python train.py --norm="rmsnorm" --lr=0.00306 --weight_decay=0.081 --lr_head=0.00444 --decay_fraction=0.31 --decay_shape="linear" --seq_len=256 --train_tokens=103400000
Each number is 128 + 32 x the weight over its row's rms, rounded and kept within 0 to 255. Layers, rows and columns count from 0. Numbers have three digits each. The size before them is the row's rms in percent of the matrix's.

# layer 10 attention value, 256x160, rms 0.126, rows 0-80, columns 80-159
074:115093113119096108118136172159121114197196133148076173151127140132111115153088092124088114158064108091113137092177044127152140173113106146185131102109142136094169126119132118080132115111137151089172142137200152159162124050172111111168158165
073:089145136157121140119128135098081089092103096075149149175135162163153134127082137124181117128141103118160114122091103155114127185143176104136164173170155157100109161122078112081228104123186173181132123156133100161067123150099131154090130175
080:108116141105089098145114114130152095100136137088114130120173194150152089046082137050104100086084072064119142159169143101161132161119147142177044127159157106170189173162171102113178145121109179158146165121076152160146164120164095049133063140
073:134101146068082097108109112123143088094141150133161090148143095127139115090099115134114155105115131110105127186166128105085150106111090083133112094133112056127168171121113091165219132125140118099186127112093123122133107101117091087067157059
077:114101083147078146134116129130132134047075170116160111150059193107134153160161122102141152131140081067129131224100174179139114116111135084156146101130162105153113118153092130148148118109114154196166135110150134129136124190114118118128154100
076:131148099120103120129154166122118130149119146104176108117087150124096155128171043119125108138160140106105131085141127148162129140181111109157120116122063122115147146194093117107070152083066202084192136179139058130118089172142175126123168037
079:093127131107124127109171111103112124138072107102157106114069066112103202142119202128170155153122134146155161090163149167140077136168130111200128085149165142124117139128171174095181120102097171139149113142143151110163182104109087133162125156
075:186109156162121183110149087163121121086122112145141127106121135093135187098090135161145143124116119102142093153125108150134157098123178070173147088127073147101129104121058083140144109139165121160174115166146096118153125103091180131118198089
086:115155113112146139080106153123103144120149080077076075103192081125119107105127122129104083168076110148144155152110077171168091109059175123073114157148146142131148133070077128108077143135138098070134158149112027147135081143128178108110138145
077:140105121110123124075141160177118144122165131069098151152100143145134153103106133121092154120112126143081119162126071211097128118119152150113182140102080143121139172086126157089113098107149143149094161057138148185171121138107204120144110108
076:211164084086097188100170085088125182149103097088128116040130114135041164103167112143149155112146032172090080094187143070111157138141118139092077138100131132145153100067130112137148148138127150121065154110136114062112104127144122151102082136
070:111138144156134124048116097096095163172121050148154085147080125063142132135114102093098121134119141174125158116158111090134112133178116071134055150065160097154125134139132095056069146073151100067126087142102106097088088137165087142138152113
073:138055155148150143148132101126172067137129179113146148145143151156161125139139110171150180141106169124130143186098096116145147100120160041113182170110140149122184175138161188126134080128132136153141160159126146130131132091122154118193112121
073:146171096091145118116136143188129115102134196141107112140106143157093086167150218116124106079124143098110147082170176111110174116157101185141126095149093087136121111140076086154152121151086099191127104106138166149130105076060088159152082109
078:132097155099113101139180101124167144117128096155058124164106163112164087107098111145126160114214170042103164122141128080113164146144101136071081157049112139130118109121144132116155177142139138138151096135101171070088093151135169141113110152
071:100098180096127126126105143126136161153091116143167116135142140180165146111096076133087126105130100095138134102133092111148139141175114093121083133106159175121143138053098112114124150094142097077128068157117155125108101097165134122094082112
079:120094137148110145151102072044156146151109108128151092141137066078109055170157146155118111106080125176168113142098104174159132159107068108129148111135178134119110156090197170090084144160133133164186147154213152172111165132162160170099142131
074:153076123141127133148020165176148139175095122102125123080164128133126150115100141124097174156112123106158136107104086117113103109132102111087088127124119155112178107108189113152129143149056121099130127068114097163168118077132106089156117119
071:118093147111114174171088136128130119075159128077125105119143066080146144160116131066185142138101112077111134084087179096147123152158103131200122113146135142114154081124089137103159152165146040093124123119176127148168141091052107132112082131
076:073124108101111135153107156104154162077145135137102141164135116117140115154110144163133110161131127163144105141129165155131086058156099169164155127168110132139134102070088159134089126123178067113117163126194092168179106173087061123132140035
077:173125084098068118069128155164125116144104137104124114070113098084107097111106153150116092115126117099156112144144056127111119157146086090085133169072150189118160144113114195083082120146155199098191145119155132139110129139131140092153132110
069:147126167141120173156143089120115121093114132076154085116164128099145105118066166135120198041136070113145130144111130122151071150193125137142116123107148143130127125100118077158174123183109144160157157122160134091178181163078135188105111157
076:115104103126147125104209118136184138146198078155169103108157192070144129151135136086153141130117084135159100139130110096149048106094145138173137132098155217154119117167134157077060096115132110115091151148174120085127094159134159145095128128
077:182141107108130096123098121141145142107168099115152155098096117193139156122084168113116081122105187161161139114145053105102112114067122191141099050111150129140101138079168145163112138152146151077120117093150117176154115071177110172100143123
079:094073113118071141170135150135087129158077117157093145139119098113095101129176109088166173116161102089133151116115138076119124138118143115138140117124079089122180157172089112112135139127096121121071170129185114184151078115122083114095127162
073:092140153104106121150117133127184126153130118108111166051170140067142117177091125099175138188105153112100095116119087153158126128119208101091166120129142192175191103112129202165103125130145072131133131142108106156149083171097144111117085118
079:160184100139149132146140098132124133123142132145152144182157035168128062130169143105084138138097182105109192102122134113124205173093115096101094054147131081141169134156183129157137103151074161062103091116122101150152110109158132097121129077
072:105141136080127112106090132087071075102104163129095090140135149134125103128102111080112105134126119136170167147121175069146171149165110123136116181157132112150148083125115118074119138169121092093133130126116134208142105109145077078159191169
082:090076150111143108191127143159148088120129135167099116193130129157115077120139168100123132141111107166079139131123135135153146196117134145135127168142187106131162072077151114105126162153080106124077174079110131124133172094166080135145163104
078:074155074082177158127088194118113144113120169084178070159107148091141138160145088169142137137155090100147161143135110146118116108177098089090071120163169117078133120080113136095141177119158128160139144123103118118156116125118098123114126126
085:084064131042144118139173146147083096108120174154107097121123062133118138159088174138152175155123117116150176124143166129115097121184110137127146121150079116111166158126150099162225108146102121120180189132082123132110175157068074133155113176
095:123111117103100175159132148132113139153084162092169188112128115149092093191219126102180099122163176132164148160136117126140140117094118162098173109111145065161180153149115174157150129106127100180086044127087118189145055078115118095133183144
068:104142176108163157163149128155135090098125121090112110109079145098141122145106091142108179102148096180177106096130137118167060138150125167142132152123124103146161121148136147131169135121115158110101084097069102141105106144089142085110118144
070:088163141186120132121092186148170138110146076100147187140113134104084144215159151135148086137146143104159139097134170117142143173099165071167077101108159129152121090137036140135112098128090141136088116187132141126085158179114137117094145149
077:121094106098115101160097198123146110125111140073158221112123147103136100146127121136127127105155146080133148138124143055114109149115080183177148151134113114146122142143116174103194160116073147095169086137125150138166166108158126167081135115
075:134161163140144124119142164186105111158124114127144118167149189106060069193144063171151113124090136086143146121142031114115189126120110103105088148138157141133089113137119112162154141143112139125113174085078125114127128126096182176090154127
078:050104150093181139165125166105152201120124088143148079196091119176121177098103102099165135149133211177142092116129121128112107127097143173115082073146148103143138115107142171102102132114119130082143109208104128197181125143190080104155174117
073:132094096124144155095118160138178135075128100120173181077127087087120136131222153122176102142156114146108118192126138118096123106069181115104105127170109147121157126078199129139094124107117125124155075108167099183094148185117118137088109094
077:157152105109122167092097109086115208139151159076078152094103137108157160143109095108101111155171104138083145131145079174122119083156121145110149094088173124130078153150146155072064078129193209185150080164137128134137127132122153151127152126
071:170151107153117144130097089138157143109139101104131160178169096126161167133109108147157096152133142192105129060083053092097154108055125106103149146109161156104108126129148179142139113145138134137117058089139130136162107089136119146119185160
077:085157118113114117155111162102141063065097166136117198154120096195092131131161110141130067131117140104158163075125156164056103135099136124151162185117171118149081115113161116120108135118133175120160111159158165153080145108132124102086108136
082:101100150099108130142154087094133082088122120147068170106067166077118078137110137090107105076112084115078138131207152133183110114132179167127150159142133074151137105111145127138152174114111156128129112137099094145148119189115198095148099141
072:110152158179129152126190153095085120092140142175130124111149133112126156075110160103111183111155091084130139151168138088097101065013135119152150103101125035148125143182185089136148153081115133150147132178153148114147165170147101136066140178
076:092074127127109114113196163147111161118141119121115098092131175062132159128154098184114147183144097133119147179105148151118158076125109056129148088123116044149147104155103169113119086124122166098029181125066102124091131164133143080133153124
074:127119119141074185111088186128136124146140147123076143062142115121121154125158106099133162116088083126114127153123111082117170134112145150137170122151171009133119171140091190097122113106138166147129051076136082089133087142150144053114173166
083:141177091137080135140108130084121133154087176119180133143088200135109081124169145125153083178117123093133182115148087123145176121128187210154151115177112162134134085111090151184205097110211075129085139163147105110137113141146153143141125113
074:119156132091161120106106123114157093151103120105169074121141193152167115110097141115134204161106118141073093141162144106155118140121134158099099145138090102093138107106106211198101130135151095101098118167098145099133013125199166131154111134
081:145140130139153126111187095145090120113172147154158131061133158129143129151127060137112175154187139134168113145114125084113118115099084179127153126143070134136128098098106090099182128132168115109131183121070130182208047113132141154130215126
073:107149134152065066143171118099134138176204095090105188145102094105113085141095141120171105133116125190109147161134130181203214132181140116089208157111144109159146123110116124095165126096200107117102129170136113169112093120149106095099152154
079:108120120142163138164162211114135144122129144191115115183172134108093132157118100144197105146135129112107127090159132119147161123138124110161132144137152137130057036132083117140152127123139217158172124182136157124170193174178098125124188140
073:133120165136134096127173079147120116063136145127122089127095195178122162091171133105141096070129108109163100142157127124127137109103093169109201143123119170088121110129064161184178119178121128174126115069116100096131118167103222095130185127
073:125130094127093151121060130110142059142124100132179181103135127150107173105135089115178184180075074109165109112058101150110148149157164091051106152095173182124143084119125128116195138095130132113160109149117084114177175120192162136086124125
076:114118110122114097114133188108147179091196086079080126071138079203121098162124113081118104141100131098151080117171141148091117180092138142145110128125135120106156135133066142107064137116180107081121116142146106175101100142047118089084076178
073:165156148144060103113170079127190112123119131119128130124125112168118114120125165116153128129068091173120156156060153175117093144131108152147140145157141147106109125128105168178205163155116188096131151102096115062120143171130223112150132139
075:195108128129105097118137119122149182141118116172097093133096135158078146084143157156148095130128107188132121172112124141068108111098093138138189131094098155126112151062102121147129135165138151133191091097144122083177194152113171159121186113
080:135144122103114164131213071151101112151100147157130160119167175164117127069178118104104143140059115149154129104155120131117179163105131105068131127123184081146148164137139170136098133112070152192115094151112158129139086074165116125146110135
078:135176166145124133144172112116084125155072097112157143080161107109099086093132090109181118109147135120104106141099107167117159163101165090129111143140206139111187142095207086120075152119129166108141051146131141082066127172089194076136116130
080:104122167117153106172191101146154191064146074074154150133142083178115134082078069102148138147134135158116118095133102151164184129166153115070175144161138119114133172157101073139143165133076147146136151104123166081139149142125118141114153071
078:129174107103165131148125097120159145133147119091138109119126154129125157092132091156173170145110099141090106153153187120052140153081107105109147082101117116122061114174210152127174117134114164139102132070134204047080131148105084111111098064
074:081105138117127105150183146088119147170096095132162021183096113095123078161146133135085172082106124124127072135133126174182133181153071134128128149133187102103212105178098148072055174175138129086088147128155137131193092175145124121151153169
073:067172132099135177120188082160141123109094153093138149125173207132081100149152089086094114090138063116104135139179162112109137132099133162120104103168153184130171085102217153099088119121125122190146118176116188135160138090147112113116127118
081:057129147191123130127151076138119135139116143129097176184144154168174088146121084131092164074133116165131137137156141124123130145138086120189114071108160105122121093139072128066100108165107168156093210169220111128122083078118108171129169118
075:136163093110167138088139128122158154093134146127104147085094131119104211110055118119151118150136133137104025113102163139129100117133160125101105121170134162135083096079163129183162118096124094141135149156085105145184143124155074112160109131
084:216091164187148135140072130117093144159101116084133166152147130130021131118133104128175124110151146137141171154081155114152140135149141111145161139068153119164093109147128068075148159132124097113118124116126147100112175120151062174137111089
065:152153060124096138134137045126145110098145114110124116084177095146173106083136132090083147186157117095120169157105129222158134179177151177137082080110157164162156192127169138160085123107149095180134119117116144077133106117158151103137112121
070:153115168150151128158134198190077186154057146149094120143151094179154138103143080125056158203117155103115111073169154143088066123202114121153112086152160094117135141140139123177131078168124149135149156174158100112131146139173117075100127136
060:112102114181070116091109135137131139143164151103122165175151139185093120089095188136170162078124170158123193141196112132157115146170150160153150120124131107139126084094138074088157075144119082115145131141138132116144107109135125118139088142
069:109197170108160131125165153152111090091140126108128146088153115082126120105116157133115080162166148133140060139118119132105095098201126140137167143115116107138090131205148137145150141139160199138143113077101090132083058112101080115132119144
070:142139113109125115130099106157142134137158139096163130128071124149158159094109168076160126093107095162067085124132111175077184107105146095086117211161142095092105096128076110129097108191141169077116113165146189155130136206144147123131125098
061:156121096083128120154180139124119171171112126083080137124113146101131174136071129123218068144126112139107120184163145122116142127156129119161106126147118134139148185111136170059114110085124159096074128154136166145105149086163067153100129109
074:124176109124118162113117140195147173159132104094130147177060143138111174165141110122138118153107086108157105127111146130130116136132088143147077156057112113107123123186162114098132135130091144066123153156125124122130077104139112190150103166
068:137196133120104167157116181124189179182125140112131134088110112136083183074133135103125171139112144167086094130137148102090163136116154088149102119156101104095171166125083219116137088173107137193126157116146119122121134180071138146114149111
071:106169133135105145103125149112114097131116172123141191098142161119133113120105144180152143078103075112176148131093113095182154137101115144163143105132152177160107149142099095118158082129148128097143138139162123092111134118098135063190151145
064:132115143152167176150092153157134170143140122193162133183103198090158104220141089060139108115116123153142185123123111081123160094117073070134109143143156124057115156129113075060204141155116130140096130153126174082102133098185159137111154116
071:044111166115163155088142103140132137073178140159126199096131159161092160089146144138134118161094135124121166082100162153178129189071116102189122147181161123131151187113142097077172057122161132112126113141105136151075130146202179130162090131
069:122145108128060092123140151157101105119117147088124140124098089157113127176154124111129132083141138119156088083193116124138178143184195191129110079170190204136084141153147090119131084099054116111142127149113143088155104145130138145137074165
065:119152085098099101116143149141163112137118092154209129171155133204132181036148140102177098102177094107128118116113144136146106129144202113123096092158157118154108154103127132137087130123086110147144152140142127110126138155189152116159140173
066:126113160154152130122103099117111124147167184124130110122126111114132057097107205091095167061111142066152095075173145147144187143112145128135117120178155101149075114119102147116149161161083141118045120126083163167095160138167149074151131143
067:110134123129211104120152144149091128104092157127098176140144186120143127126124105142127064135138104149122069109137160144082126137151120115184147097152143140119094091154091148157142109160092091133171096089161112126075114041130091130130166127
070:155153113091142124084217174113186121147136092128155148190059179181083198124107166124097128066132114130120085136144128144103109107024130165112144104107125108101124160096158131105164164112113086084150068147116119129189064134179107122127142136
070:087152197104202115165131112174117156100152148094094131107149168123157128137100102132094115151119103184067123114112139111125117091172089106138095133124159108142097140156130129129131074160148138193139152134099113115154074118114152087104129187